Weights of a small GPT-style language model, trained from scratch on English Wikipedia: biases, 231M tokens.
Each number is 128 + 32 x the weight over its row's rms, rounded and kept within 0 to 255. Layers, rows and columns count from 0. Numbers have three digits each. The size before them is the row's rms in percent of the matrix's.

# layer 10 MLP up, 1024x256, rms 0.137, rows 458-485, columns 0-255
098:107135164126083098088126145157137094121142100110143105151113114119130101144145096095104077089169144166119183187146176127110149087098190190129149144125180118131110143126122121168111059176092084132167131133135102154140100169094137101130192129103061105114158115163110129106116136122170068159128156121128087163126180093139066176159120092114162153152099131128201123164133133194199185100110187203092033139122180171076140164160124088093163098169108119120100115099173100106152122101108188107147144138123115178184101119190139094129158105078121080119089146153132162112132184153083164116126142106194098094082124123119118096137121144139107105093129107099078142043104141111109097098133116126141100116113119173156173143181132124087078121135182141082130084111163142095103086098132186
098:094190077151140176136150077133099136126174181183116081161190149102130115171090137182146065167111087159128142173165105146159121063180083142130147147140119182148142125097049163129136122114110126105095099140132166156122060186137098166129138133065169139116173167156146114110158072094178134145210101156121083154123133090119128142113133113128107126121165145163096142112095158130146160131124124127119119060095099118090066108139183185177172126107161136175062147172099144076137183203128113179176077156103144136089142114080196172160124132100108160106119166141111116141111088119113173100147108093194141065146165169119130122148148146144146140158138094108089105130113112134148087136090160128097160059103121125117164134146141132206103088134078171097110114107084149133125116116090144
100:103132131144141063102133142073141134093138137159083128122172174114166078073090153092111149183123124146172092075128166117158107153099034135103130132154105156163125126148139100145102111147118100083086156157152165162124131101160134096154130094108182160144173142115153145118138147152144123168084089150110145096134158105150113044144113189173112028090076150122148146145151154192154115092114161124170122126143113105073197092189073181119137128136129109185144108127148170192096126141095103125165088084082150145085169101180155166102179158134155168144118137144148150118106100150159144138106026158146080099161100120121110155076115078099139142110152124126114147104126159107097124112119088120122109183139158166094107151138109134138107121085089215099046105104173113107207121128146136
100:173132150145100064146138119141162130113125142107125100154113128107064108124146136091124082165093178083122127148114081093144157117141148083063108134099170150133127106113097147190114147120108122109117144180095105057108078109111103154172114122134110069156102134119095133102109153143162107074152125117099129157150070114107113152143130160150086149118084131120082050155148147097063074168211114135121124163071128189099069111106152103133061192134134112083115132139145093122090233170122125193116155153200139154130102117152101096101153137112137140208144140154134160134103141104158204144127119162162143118055164103156157108207086153096121084135120094159162106105151192158116114100120169100161119162075138098095185120126155097084134137173140086180079127157140141094120080155133118
101:110085131130134119130126098101145096091139115115125123121114210107161160103136115121073169123151172078114121108125097151113137142179132106084159120131081118188115119041191144193087131112123095150189187189097146134112180191066123130165173093130147083142129120128110127111128158166107162144192135116196091164182132129178131141111134123126113180090113131163168134115122110092095047062119147195104121091111111107106070113192136181126103147132156139142143093117114178092124174139200070147105167138109092122058164165144082102148121096137153115084105151160077114134098138141133137138131163141083124097162115173173140056172090091085111114146176164142099124123161141122170142126139170148137156097089183067138093159098121064155113139124109108128122067116129095074157090164135146
103:061096125149140145148183136167169089183129137124121106098111097085068084117128193171177123115098114109155089123147157197168152138124111146069126118133142097125138177161131143111087192174102125098175139126093140103134117193129138146189119084135165147093057157131099190155107146122130118143105168112137244106117113164131145131145113097107116155126140107150165096209160158070176125057145116107088094125150089114162144105081077133128096090129126127061156162155139147087125109107133119124156089114144069168169088146125130130084166154114115158139132014160119147163126105136077175141138081081165133150137131073160093138103097112083133089094135088074126150114099133129170139140131143112104119152139153172138091136115124104178117136107203098165168139099082068159133135168170113
106:148082119104136140164078089109118122153173118091178173100167097094077135166137122105202175140128129136159136136098110078175124084069144126166162118255134112137144156051113159085128076105091114190122091105145091138133164138162159076176125094112114135149162168133171140144116163077174167104144095168108071119116149070146126151113145125056114177185112115144119204167099159142104109156121085114113123150136096090071120150083106151114126153141155087139097177179176085137183099133114178098112119130123183148162092159143175145122199151129103129106116170107115083120150195109116153100117065102118088130130111099082190147118094128162178054146096151154115151156156196140150117125169108125163140087133103148105111127084102116134133145074128116137137119150126162108131102167134118
098:111122100121122149181112133116122123137156136128098137101162116155152127150117122062161127157133188157120124067189135107117127150112105123137123159085125157197126133102117194118191141093096119133203124141096075119123103146116123187084127153131188163120076099075148110145159166113069134135153135137111097124073140133090174156156122130083119122132135143134133100114121081084169094185108121215116149140160186123138165151143120175177174062175133132108088114159158120083120092166120098103163108095196126130141072154152165101144116117124150155119174147058113140121176065100171070063152122146092082124064120098069062035120099120135164135189146159125145137134147088106156139123099172165127157070121161125124150048185127151107142127171133111151151163069127189102124131107104155
104:142130200105116079150119151184160145153141086129110087182110156117142083140064125125090157110142191158144140126087172121127120119120124158091072116105094146159134135140116142081113124179097174139064166123177125101160132172106152083168115125066137086141161116139156140047123115096121164119085194138120102089160106143139123126137165165186140205131171136099181142167150130081109129141203146152129148110074103142093069093137078121132111166135169068118165097205104162085105100099127105113124180176138164130084134106114095164074119203161090109188134153063114158133178097170121136102168098071155129106123111080108084155158128113106121148082117097100145108094135124142170166114125118134192156147154161171112082122127104156095122091179075100183150134156098179159129086128141127
098:087145130113062078136110126118154168086150120120138170127130123213136055231129149161149143182138153166130122127186111086146105129105135107083150170050095117146085129159133078107214159134111119172128154136163131120127057114128127154122157190124174160097202108156174143118147138106150088093154126132042086147088144201114073086090122086098117119119113139130162122150126154149113081122147141184090157151142105090113120116172140160132141133099141138164112120142060091122105179191073110113186106100154142086153109098076138124108118138123125129112102146137133153155146082108138127133099132152101127158192076073143126185148143087096119127123131143108113129126076173118135092143147146154139044135124168095168143155157082094212137180132143125128066129117081144094082130166100115
096:107132047180017123122158156173132179137138126125134139124164132124166192180137127095132117154178130132135092115086077182150162067116105082066108189124121102108128137149115145159153104084073099170098122157134136146091152124168148128058175084089154165115162111139123143125175128205138171183151176109113139148124105128120136144091117107166070124147101146136086191116131114071158176143123131120183156131174114103059187145075134125151150153162150144115136141097093136109168193154075116116101088155147143136095141154185096119141153085173079070140084149154171061156128113149135167116134125128148148156113108130134121141212166105143134125149143145078146123095126126130085132080136112066091171071117158189122175135139114097153134084117088089185149121132153095123130157111160080
096:142134147104143103122168130123187109124195123117087151127147142179142136115179140140137107081156158084130092129089146145154126099109127106097140116105106149140077087067085067101132148063092170134086129167146101063106190133226070110108102145128154093167154144164117094148106154084100168127128137100111113149140120113137130071103154067092109095084128158165182191123100110178083125096175155120085143106150120209149127136142124085123156156152080132135131117127120135153145118119146089146101111120182140135070086132112192157131054073109173145153255128141140138112178108154147116171113086155147092105146160125127132116149152127125175133075153207134139074147114145107212133137105110074162146137158134078125100076131082165122116121114106126066131155100105137159147175124113115
108:074181106185175072140114066146198116125142112090133151172168077162149125135159166110085163172033117133104180170151122135158130124155167039111123144149205100148132111149099153123072169142077135099204158172146158140101158156111176120173139046113150170099053153181138129086186127115126087154188090116173200137129132163160165121118143124126122158091146105212079113105150156132157136085133116142126117099164140118149136148149151102100104115166155113108116195150141100126149169071153148141114169136177118126084150177085117159132164151083094150093182118150098122122174127122118145086116105113153121155163113114115102175129133066106147137095110133118134149076113118143098119081156102115093072114101155134112152111116145114100123062138124080102144081089152142112094077134115140
098:133124179117067160093144136087177139123163125129152165119081132127153120144135107146167140140085061143121137113107110127138175204133043144111129195118174167080137128148100156133127144161066087155104125068091176123087097179131140108164049123139157190198076107092086142110145112152166118124132051117161139122135117127109106137145074104146129073070138115097109175072160165091090102129072085159134141140140154164142102124170106129144142160124149059123127067068155154155092123132089130166165140185149129203156116070110128177130164139092095158128130177102157113136132162102121095092114118091142165086185137107080095182119142104105078083159149094124109113111108116153123132088110162136101162100097104182161134086161053094170105098162088163168125110127161159123126129076135146
096:078121158137148184072126201112142113128175059121099126141096135130112163103162125081089110103124178061121136117141186087129089152135072107140113163107131184157125197138161188072095097155117171085154107101113194160126119079102212140143126096130108112166102140156137152110140140109119166154109104113144115134174112166163064118132085110140103113170110107123113161097092155139185106185163147151142080064156115123180081088195106126173112124133135191161123087162096138178134130131105131092114157137106130184142107177165157146161153153104152186145119118162182138168140123186131123127092117099163117128193158119112170174131099126167153186122080102062133135156095071130184142170076111175135135138157112148112120150116065113124070121108167133183157149141140159109162146109076173
096:111117125123084140114122128114104153113155115131169095123157132124095104144149115067104084101083127148108158114146133069102117114094113084099120180143165152156127146138119050079129133105139178124095170130138076174083148117194123107157149181181146167115166151124137123121099150152159066097169165092105103110171143109110179113170133098186102163113135171132151163119086087164116122158184118100119108126110149110149141136134168125129090146129154153199098061108113081108114120140134100063139120195099146113167084104118113129086143091130139159177112153120099124061116187156076090142105135049227109137168064117107105160142140049161089135101083157134146115121150079124179120132123159116067190076146056128113127176121132143154106145071189117165132173161166161147132094135206153
105:147204169137131110126131176118102096121116202132130174087130145069115091170108142079127115109163169143116096148136181115115094169119131126137087141132189112141140115142144168125092135147129047126160120152150128124114107155078093150138157131172119145189130144153124177166166138097057121141176136139121090119092143106144123116123127187118120068093085116125111104152192147074168125057085150123133126107171079096112124115152058111126095071150112101142127216084152091170127142162106154156060153165170151126113108154129063095124162110095075103083140110121206123068157128100123152138131123194142086160117119113113144141167096178137156140151094120095114105079113136138164209093151171154057128157080151104045112128135144128129137143122158123143114119160100099163133062066196100
099:186171138123053106158102093155145159136122152065225114036069108147191129163077151127098082181156160141119113136074132152109087080125103164093080097167059142193142077115174102187128128117113143202206114129106181153143116112089124149149151162136115177152159153180140154072111118185091137136119132123092157140114147169136132113160094124143148154153123131051109094118147066122112140187094163133135095098143132128088138133146144086128115180149135116103187095126184135120162158118114111127125101155071102094146190143086160193155106172128132102142132058165118133149121122127135075143132111092170083127175099082125156090146144145134096162154143125075109127094149172152144161091155169128058107137125141110134157146133124156167095148080134171115157077159104139140131129104156141
105:198091069123138113122062137097143104098094123169114215126081139118070114195151153115206149156123197112159138138154099123109114121140128116124128170133208139143116112111098123061107198099122155133149156081089107151115133140110160153108125153129141164105132153112104122123088163124105124146130095139122146088190089118138141172136142118113157091140090121194084099084067090102156137133098118134149172119139138188099103170163196105153196151129103098181160130148120129143101201129125043094090170125081127145072117132127133104152137096119083136101142177112167131129155130141113151148137152164132184144134148087120076141138129173093125146113159102150143080198111113089097178110123188168119121174132158179144204141171055113089109127136184127119119108160084115138057080134128185
103:127159159125104124102150134122177117137131121169139143184092151139137099082142100079127082060176137136113167157098169066105145143166136189140126138145134123146134134097077179148062098158116112164075134099184166191138099124134149115159117153155135137139109118077074119187113116187183152106125178168137116134130095122138092181112143079105076132118142155165154172089075121098140175110149151162110098182104065152157140102099153147159046134105111089144171096115144151171160145078081132128143118124168145096131102136124126110109183143142135053090121095193205171108127116032123141054143193068126142091139151082123093110128138091160128149083159121094138127123135150139149102097142128081213185089117150088126149157113224115153114107114108137128173145144124107092114103135132143
091:157135132104167139111151052076145148113072149089135200126060162083115201144135089136090160138135114116150117175078139170116138193179125102098109153140118120117177133116213109125118116151092095130103185159113105113142121096115091125131089127123099111197151111153111122110114092149154128113167138113181163173120165157099149142125148156093204041122129073167122194074128122162159155144159156170145100140186106173147144133148144137129113074176125172155184106153155099141163121156119093137144127100102145150062147135151077101120169132116113123148149111097085142119111077128147112068130120146155162190140097122148147083122088088146104072143110015128108133103175129148162109105138107114129073140118153099097142179166071084132153122138157169122116186149219141130090124084109117
102:075061146118152092126157109116143081159150109055132115116177123128070137147113056128167091126125114127119099131083160173127103095122175147121060109161056151141089132108109172171144084129089083132114127188153132197158112188136087160190118130166103134094117151171068171181140122182098151114102082151062095115155136112083103168103105144117119191129160120184149113086119138174154197137063091158080082122158106173125103146117109127110163107138103120162175144147163134075136122131143111099143151093172123098139102169095168153117085145088114130152132177089101165134172105143105102112139137189174121094103096097138096117073113105118135133173187125067074123170153153121155131187119116124118158096127137112154141095143098103123180111129145136148108101158180063096108085197151180
107:125160152133101097146090117148156108152133115123159142115133099109159191105127075170205128134134146132117136152114140118061064083115059179112121115180076070116118101145119121160124096135128062087108066113150119147044124084058152114173156184129136122160076124111129108116059142117101137088142114130169078182162154128131135142144044087082149104102150133188103113105092157165156045153116118161170094125120089153079141140131194118104138120168100126155064120189172159140111139090131140143111093160190107132086103095121079111161122111122136119160177115120129099127160184135130090083099071156107129088129129101146165073127131147142126151132154154163077115145070154105151163091193118139142116138135186110165110153116127095145160190136138065164095092106098086106145072173166124
101:111077165145158076116131136121131079123092158178150141177168126153132156104111159119201096077119111117101105090120130172179101177117092127115087130130092186144173145049132163154143122194103070147129102151125150089154173129120090149102092119089152206146113109080092182173103139135144135169121102138119142153083138144171144144106119116184126184108157107141101174168131095062133114169196099136123107088089159123146140108151135152116119132138160187114150159117114136099066174127129089116121128135131160065112113131166123131154135115078067144086078108060198151134136114171089140156152079096100154097129130176088141113127091106131156137069155104118133111096086168133232170113155101139110133157094076137108143158135121106081128169069183114124126061164197122128110083113064135
094:100174040091135141165127078149099143152117120126164074149212123131184099104149112129103185124153098075182094106178168082113090131119109157070161106159132146154106105195167209104090099113158117146143128146072098160081146126177130172141094152150106104095149190102126079095007131157151135100161073125185171112116181155142142069147149155101144059132104144111154170082096146121109158129199132136146146165144092127116178117126142099135137115122168166150136148149136097106082159152129152111128094126099133163132144088100107168138110119145100162113118073125146077174178186130126093168108100145131143091078204118083131129125117108130114129189128143096131069142114101090138086097144136139117075067130175137119123147134132127170155137137106142115201134137114172139141075117171130
098:107122152141187118133078124066187134120129133134174108167126159132065108093092105156099158135117090132165090172139161143129170119182168174107137122152158128166122128112146186121173144115138141205104209172147171162061140132119096160133171113141054073102118108113154127201106142164140123125114160151155101157066161109151091167150136143118109113177101078107167120105109128123086151141127142131093129131067106141175137138100124096098129115105111073084126078118164140107139127127134137155157076164062126079180109125152069099122169093103054168169198072154142140123114111107103129084140116121167105189124159143161162123157148164064135101133127086131095143084070112056179167143094194115074169128128130151115071129104157094077071105136113109117169096127145164133139092091082141
099:168123087144122142073097101121175188077142146112172089122057150170141110113089178129126142136126165099122167075110194145129103142129144150100091189090172127147134106073118132120077163131172170131115147119164163130081097086075122178138139041175162176123179105103102123118131134112106179096123169097157190193132137115110093079107149120148091097149159093157144154067112132111191150097191116109128054158113104138139150084133127153173110183188135140146102095148128111131145101104135146131098125120131119136124141132119096097144064148125086131173126098152112092169121160141121130071127150060170113117111128136165135197169143117159126136125102110148140143084067173114155080103164119081064156117105125141181189163122106140041151099130151115075115111162133157147113124183081207
098:065140098088113129093057141116163159136189137137147069112199133132172141138153161093174124090090145143143142140127137093092096129072137122125146094103121087126149178175108084099118145106089113140090143151091194122156175137142145149130119108165144169097157145133169106102137099127116123094133175166094108163142108082165124074141120159153157129130093079133166104071151127120145110053113152166074172150162103126131188127105093161127116135155081143107067106139147106156094132092051046081107124094086143101171055180098103144112086109104106097141100136107177167143186138183160127087114107137142163138136118131109224141135114106164109127135160080186078148174086123144066127129138173184123172087147112137106126163189143097115093121098134152109122144179119127075082169105060145
# layer 10 MLP down (transposed), 1024x256, rms 0.131, rows 458-484, columns 0-255
096:064201161118113201161105152172152087100102158080107120092112177090123178090167155165090148117111126180083147114128122090117091111120075147149076172112112117131138155173083133143115196111108100122098182154158170114121170175130090142143125149145153169132145163128130129116117060151123145129123114141121158135081133142088148119145079121133136132113109142104100128162160085040092098110115098110146154126133092096133133132123136086108051169126087040175128167175132116129131118132194130150124137094207166132129164163101151128160116161163148147121093119154081205111089184089106099124211095084107126144080111146170100085096138082105093086191163090136172125197082131159114101145099127172091108063111069123154091115103127101119116146089133118155144143162149154095145073155079127
087:109121056117089141180126165100157132156171165138122180101126135096139150141106183160145148140057136057142125140158149164122107120097110121101090165158167195132132136071140115110146113128116134108088187104136149121133171165150157077122175118142124117094142149099226159100136119137184119120163130132171156130135094166152136079168105121173106117106147134046133116152163074177166142066190139144140091164082109073123152129149078113141114111162109124139151190172152098146164160159108118137138146162127135133105085154145099134086129172147163164125143175156115112139043154173150103150103040107141116136175126149157112179132107132198101161133151207133126143132158150156066130094092180201147128019106069096170140104126144141131113138166143113191105147122102132107154119155154126
101:119197086112121119150145112115134120145149151128109096102110168154039161133122114101104114097119121255175155103103106085177170118128215125124145109070160108223143177108126118099121168119137131157122117120127130176111129100043117121174107195087056125132147121121187119136157091130146056119070111179175078098117125156112098092142105092117131112074117135123132144123150134186110162134124121151105162117187135127160110099119142102155098124092133100125118101162159132125117075154073127088101128097072124119144146170104092158119145068119105127153151152123084109108148178124082106155096137117221179111141110125114117182131122137113135150145028128122135156141158103164126120145160135177127146111137197150156121133118093109105137089091170113192164072118138087127084120143129200
099:154136149164074166166157058114125092152120070176105160123107137135125168105112145147118107137126123078153102059091176133130099189161099149193130044111093140100137124112059123139160116113124111128079114126101163156091143116124131137094162105177162129077137118141173119170144096124116136123126177130107143079141155150124100088172140123126119102118141098139082153167107120139176110021110146142161126135114036143181093120116140139152138103134121114185148109171148152103153105114151125092107108129125188091102155082154094069160063134177101136081138069102157111159127171139087078170136133049157172121168148121113110120137161149159074163150137185159121156147167161147146134112074128091057139159139113095101125128156084113147112162057147096067179083071158079100135201142121121
094:096122095126112152175153153144151117101129098139112108127162151111098089077113140177172120106150098136129105063148128118138075137085126130147136137123155113186158082119233120121111108144189135081133153136132164113129175148102124127133127096139121139128104117132120124187121104032190093178041150137168099107138201108113142096093092079108119142148140096159195160187122128142132161185116104130169169164176111156198154196112157155134083130149077115149130093134152163149097128106087094102105126113177089184194116100111133148121104125125109120165184095113099069094140122070145116157107102155145147091097201142070107111141125174140185153167082100124160118134214118135129142120111086103091163036141195132097167121109112122119163108147158125100143130135150134134078188150118151
111:139120096135066123091171120141108154122160176116157100148086165062114166127053082141102154129082094157124129123103160158135121116166126197064146089138107166094128159160098155122128179147113120062165144103114099145057155121104151130158076151094130130140114101122093130159152113084108130158080093158138203091144167151131146108123149151164219097055126116153133086147112160173158102119122088126105117152144131109120183180142153123183144126125130087181100089112123092120107164151102161170208142133095118151104122165144172128156172179146143085156181128197141131178128109129206098118131193165144133094104094158102148094153098134021180163128167144128185094126098070104137154130170184117157122145134098143084137087146163143076113113106070127121169119089116153137150124140122098
102:181175128140121169113132134070190174117144113153101155113102113155160121081121084120054142101120167179088132086150105148097123132115198170152118071108123116108143103133130151102098159055137114089149192140147129138146145086124113104178137151138132144114142116140174183077151128071096124118150117148172167107149093098155143059145110100166138156096124176165082117136112102095137119105109102124230110115088165107133154102133158162190145166118162138083150109133133139076099161099159141109097142123146144183080116108168136157081135095094127096133133107076114125112143134074151206076098147105150134086117156128064063110171128111083130147159146153157159145112157144144092074117175160071153086171167048088157136110164151167187116169157089148094180140157162093064106121119163076
101:171113146148108110120140180106127096155119109097137129106164123094128135115169131116143125128107153119092166121067130117076159116130061168138132185169120155191081133104122116149083068132092175104129121109147059126086111132131092112066125156172111121114129134048196140144149165127153127106099165125167135085184108158131095160124120144139119148127124114095207147155152108117060140117032136084103109089060118139142108071056125139231176139182085141072116164143123188147134111169073125121140153128064098079131084131141097164123132148112164118151133115176122191138127135183065183148130131121107120121120091071126146125211096097124082100089102154197068141143188169095124096131120089191111151174098103131134159117108129168124126119143105112124113120145093125093151122123093105
100:124081118184143154134144094136122173158098127161189179183133153132137161126112093144155122074094115098152108098122160096130123140102115178075136104154100148129131133103145193117188140108105102155128103086121135054090114107175108093098146121094120124174182146109079138167176171140163106132135114095185140131121162117137118098108107119083140150120119096132050101120096144161070147146059100117121114108130202112138145177117158099175076108118124134155121126116071053144048149127177110113124152130194134098153100096158122120170101146085169139114145038139145142166131150167181064102121090159151190112155141174167135138172106124052087132134074122202119099163128084073142171127142155110127094195094130131170101117101186136126120116072128079127141168131150156088117137158198103
092:138092136146120178087164134160123126113082136123149096158136122069123128148121108083196169120113100106140135118171131128144146071185142122193086114131121112149210103135183089104158079124111150189108149067103169118138085123111084185128183080161106122111066122130140190146129074214129115162078112046183136060100108102083155145126178142127133138156146118106127130140088140101130098146114133054123122153123079158143149144144086126198099115159148117120159130107199138143149118146182131100142109077119166178058193141101137136093152120075110136161116102117116065071118116175105128118147191092178110091152159127149069149098125115111081051098099138131117188107161100144119150137105114104084133057121206140088122135152143135115109121144155143126119138112109106117160082107157155
091:167111131096161139114106110111167110149138117151084124159134172136102128099127174097153146134105130092055072109093076138123123177124141109175159075145141162137151129146105088114125147165137174202077133164110101085213106139105136153132152159158086125075121107143116117114131126110097075170178102164182109121143134093118149143140107088151162125144156095150122143155154124199146100090153124127084118153113120139125070104130144134168094117158107145155188122099140119087129084154111146080110173164183158119138075114117203072150136111132129174079129132106092159102139177141168102105102077143188093073188159145121085148094077101136126175112148097181092181121153133158133119123174143156121102000164125090114139170115094122116116133172148166185046157084176100092133100094122152
095:120135111142050173168108122203140106160142101094128107165129112153159111064163113086182135118103151121174126122151136144169122151125208169117114150087106153123162110100122124142165157142141146139092078145062137126148147110144195144123143173103165171169123087139106049098098113106134209126103172095182143083170144114148119134127069122110052145090084079116104103135070121128141131126151135129114127114158171136171110175142075161142081140157172099103075160128089133081148127111156133137159140067139152102164084122177085116160192166086120137098099120150124173142087137123127115123078163136170163136139181116145190123124187118117091166117121078124081115080079172143145095167147161119096154082106160184137060128135164088111079131119091104154115070169090177150089156156189128
105:100097086127109158134133107125134129146135100126098134133104115149097146129169101143187142082049051140128111110133198162125131147109120105110134090156112124147131112178097113135107174137109145136154111175127172064169118127094134076089096130181119107167131072101139143153223122141124155172133107092179126141135121143102194138145129174084060145154040137182137117086117168109117170107129163057136102121129113087137103104109134146123114092118122152165151129115144141048092073160161126110120111112157138125177065107168204094147134167074127119149104088140130173137126201112109119208140112195139115105145137053149125078141115119132129136139114096101103136133140135078123126148105172110135156242061127111147103117092141115149127121141192132119085155106131145093130211113200089
101:143118123071103139176129128120068080143136109158098167145125100097130171136058130129110101137189138096137157114077106162122116061105119099146133135165104136202150166147137088133166188122118122123121103134110110138136166114116087095090158127095191189124125108133143112145123116132147121102122123137116134087171144135136172098115165155113095132150077163181203143117107111143133146157149203097150067166142102096115102091124108077228122101086121135223116124155115175150112131128219119127182108142109169111076126128169107092085089125095127197103126124142138162091073102129152165107101111123139163129126151100125147075134104161161140135133083126088183131172177101139149142124165166151106095173129077092105121183087135175143069112112181118198167190164134130133041100167126074
096:085136124085113129137165157139142127107129116143073159152094124092088146126170179102149083131115112087110051079145149127148144096139189076167154115129087135199085113162140076141111120120145094124158136179136139073110090191181105255122117074140125145099118130109101075156153122188133103131152122124134101151101186135107132140131113167184140104100143125167070132141139131108108168076116131157163176130114101139141159135094159111076162145092146111162072159162177105042168110086174104165144122079139095162096097090059103172137099111125114165149100139165119069203168127112141149132134174167094070142121123150090126155112161150099117119120134103114163083097144092106124135108125170091134154112124131058094121149102167203112168114119134099090100152066132160133164133088160165
095:076085191132112112052162134091120168161216122074124091117102142102102141128172109096139141126163112130121098128069161089153106101126125083130076061159129143189101161107120188175124143117143159097153127154074120140120099150123124129089115103107101163159098109107095090119122150116088077150110121159063140171115130152106210149102161166160087188169139110155110151089155109118141113142123151169130191102128143075073147115091125154139165080145115117124172136172125141132169090203145136119116136113135119110101127152084124112100181123149077189077153129124104146158091126156145084189154109100113121070089107123115182096118177117113120078071127138153144103139112089189074232077157112134224180109114108140149129127094072097174149149136138090125147100094104113113117123104120087
107:121144151139081108119051150140131117128136084123081152199086150091094104095084190133073121148117187153162130152160133123131117113127121041124107126064092119090100141134116138118152182129110141148104077123120155106104169125168096109056169142154134119109152073097094094114120144172115119090098153124108076147106100110092132154103157126138080146125143134112132137093118156096071070160091121148121134112079044180096189018133141112143114112148116166099169139115106152168103123135138142103146139200103148132145145154125195134124159138062143049186094106151121131148158139194110101111149114119169102062132092171128145110100139171077093106112141094174162191111150100114177157098218105135123106127161142139125123123181080092178150096122117096147106064181119136132165084133147128
094:126145120048112113120136115056157164085142128160010113149131077096137115138143144067141146089125120128176082089152094123116166177143136140149145094139117159109144137147168139066152133156113129101143178143153166105041122129163119103147157077127133123089116080153119125112156091168174054129144107149121155160073128094113176132138094172111103160145135130161142120108117120170141114139188121153069194089092131161130158091057084103180132113115144100119136097106124144156123139153039178142147133037134138167081136126077135105076119070153104140126122084077097094182122132116148113104124123194039123155108082128114137089124130133135138141105097115138120090135150161146105128131092123101130123023066140111140160118130105082106123127096149086169099134189120181134143119175168156
109:156100089115118159131083138147150061119092128154100129109152110122092131147156154158219176103144103171126042103149112154137145125077095099114118179167157198143098121131076133078108154083096117097091127150092130157159072136123154145092077146119177129131153064062129120097134129063163152132140133135153136098097152142148067135041154098104127110132090093194156124198146077152144116146073078130120148137096123126172140081179118158154117072100171161063173105118152125124136117162144128082096138086117138112104119109139161144098088146153131090186156088116125119150124111088109126077132100136100187143154109136100132061084186109122159137122160125133108113156177106102078100125084113197166176107153123152151140110172115121172124101083123161156112149184103019124121150162162141
102:139166110115152167154146129072135162075097077163085063139112190132167131128161072166072143136164118097103061132143144078103072114122107125188101117080142128099122153131131139115114140157114163135151158136152156115093117119214163070168104110129160151110154104121148150101126175135154111159122085124149118130124144200171156088128151121155103051185135141092112131143126109132148128129129125126136108137152170110068088139167130143090105150166085125096158161142072145109156103119101125086047182087095120134119155179155110097120111120101105136062145153140107138130092081113114232101148131091105095147164151156101104053120118191103135121167062069092217188136052139105162127170142147146129070078139076064154144127124148137139101064140161129155137156090117138113164119113131126
096:147140038120078133160140172104146107102191125121151127184139115151139119135126159174139107101141123145126138121120115117155157070120153146145153082119109116138164134085255133182116160090106039136132142098134148140108082164162098154096141093121087107171132158186103131134201156179099148132101129108097089096088085134140110084128088095171126114115159141089147125113081114129128093071141063071124166113072130144128172165147177146128092137102160091111112128112204148172153178153150087149102112139102144169174099116134128120120094168133082097068133130169112131098154091156137132181132076150103068101153111107157171113143152145111142171106151166162161081151098112164185121086088115127168133026152125164115099100155092120103129178096112127102135102113096190185149089119182114
104:103095077073139165122113164074141150110217089147161109123110099147171141142078117120093129149119110131150128135143175175091088115182153161073172107162123165137133153125051135117099067135145104166122110157145080147100135140152131115070078119153117121122101067183130107183116127140080141047065133140078140115129112113127126158074103128157113113124076053110090162139110119143109136157109141140101175183127104137139151117161184127105165100106148151205107107173131065080077119120108124128118121108109129106156137115180130138086133144125055101147095090166135160148117103075082133138163139202101166139169152156131064093163094162158136094125134145127102111153115178117146061139118103158124156138092113168156197077094177055113115116104075194110141119161118150144088126205149108
102:103156111058160111115146178060114082093158120080108103122132178129129127109122113131135143145169131117141103145072139107099139121106162096126120121117087124134096140142090161076115113073080139095104122159190130125194131161110096132131106122127098195084138113143128188127076104136153106092099158128084143179151114160128180153228151135185060081087077119159197126101102091147174098136097118144127080116130121145157185112101155117112123168092130138106226115124113151103160157125104107166142048084118192087198193137115169110106159118163130128088117101166168094133150116153125187113127043133096101112138156169167066148124102137098136126112093094169132111139155154156116148121137169189129188155145117157127158157106119063121142129148151103082217108149106128112113149185130123
095:113088129124105137115138150093155175183108148132182116085147125104162103095106181146087156132131170127166142173184104132172148131077079129071108128108126128122130156120150140137170177099080127145140166142137109173124096133144117108169165136140103080160134122130083169168174107145133100166155127153122073113140065140123142152164098106136214137143186097048155138123113174116131137152138153116118125166121181123071144128141120143169087066171109110172134155166138153141154102196127185141068146139186113199114153129050125092165153150095137119136149065117163123143099151123146135091110111086113087131132116198125104102133155159107051069085106149088075070110098165106089172187101240135133115152155113111180091143135157128133132154154091076145122142113141039124140125101090104
095:110097151134159113122102148113173104081131171124086159068164098109072162150120123155178092097103118166114115120093097190130133148090126112132155099110191125144143130165161092131121149107151116106071164119132128107161121163104142108124165122105173166133138087155127151167184075106163108167156186146096063126132110068127137134223143164144173147137172138168120099084156201151212179134071106117132063116123148159109116112160096127172143160108141096121174107163092125126156122105160103112135172128154100105134149171151157098075141108154129078153167156111133191123141105138165177100081122121121086223138139134134117147143131175123131124118183102159183104087085087092111147134111105140150143039109099100094169161122074111078146133132130106182135122068174126175171134119023138
098:130101057147075136125151078090076094172067120131088143132204083130138151151079090151090110144115132182139126114085102183103092166166124164108121130123139118158111115094200093130121146094208150072115124075140132086168113140130124081085136134114124154124095109140120132152147170118160069140115126092045164100125101171137146131135117136123168205128183131155094194151110187162163201095151113063125120099101178122093158148128129166127109148172161183151126147137167148119107177096125127085093164108105157158130130112079142093148117128132139083132069151120090158153127082083112092172116131103128164153149085122131196152125121112113146122056132121064124128154090161188155161115078130057130085131184097122091164106172172113115117117073168137143178169154126193109134146142115110
100:095093093074161147137113117154146126172050147165131144082125078117140174117111102186141121122141122156132082170109150186172132112170111153146137102128097096087143094105131128141159171151106120143115106114079162098115109080166158076170136164123125183123119160052148110133120115095121055164106137114121137173063163115143150126111081101129195060117148153085094085117158110127102119174103175094159184123085112118132151119141168136147138141137132117168151118131098091137141076149070127176120096080198133203120131131092085086096093200098154144099124097117139128087123119105133105132107134120146154094178127169084113146082124091130173164065114116113145081172193106131113206204095123099087163134187104149123080120119186095138138123060069169178132094106096106145105171136119082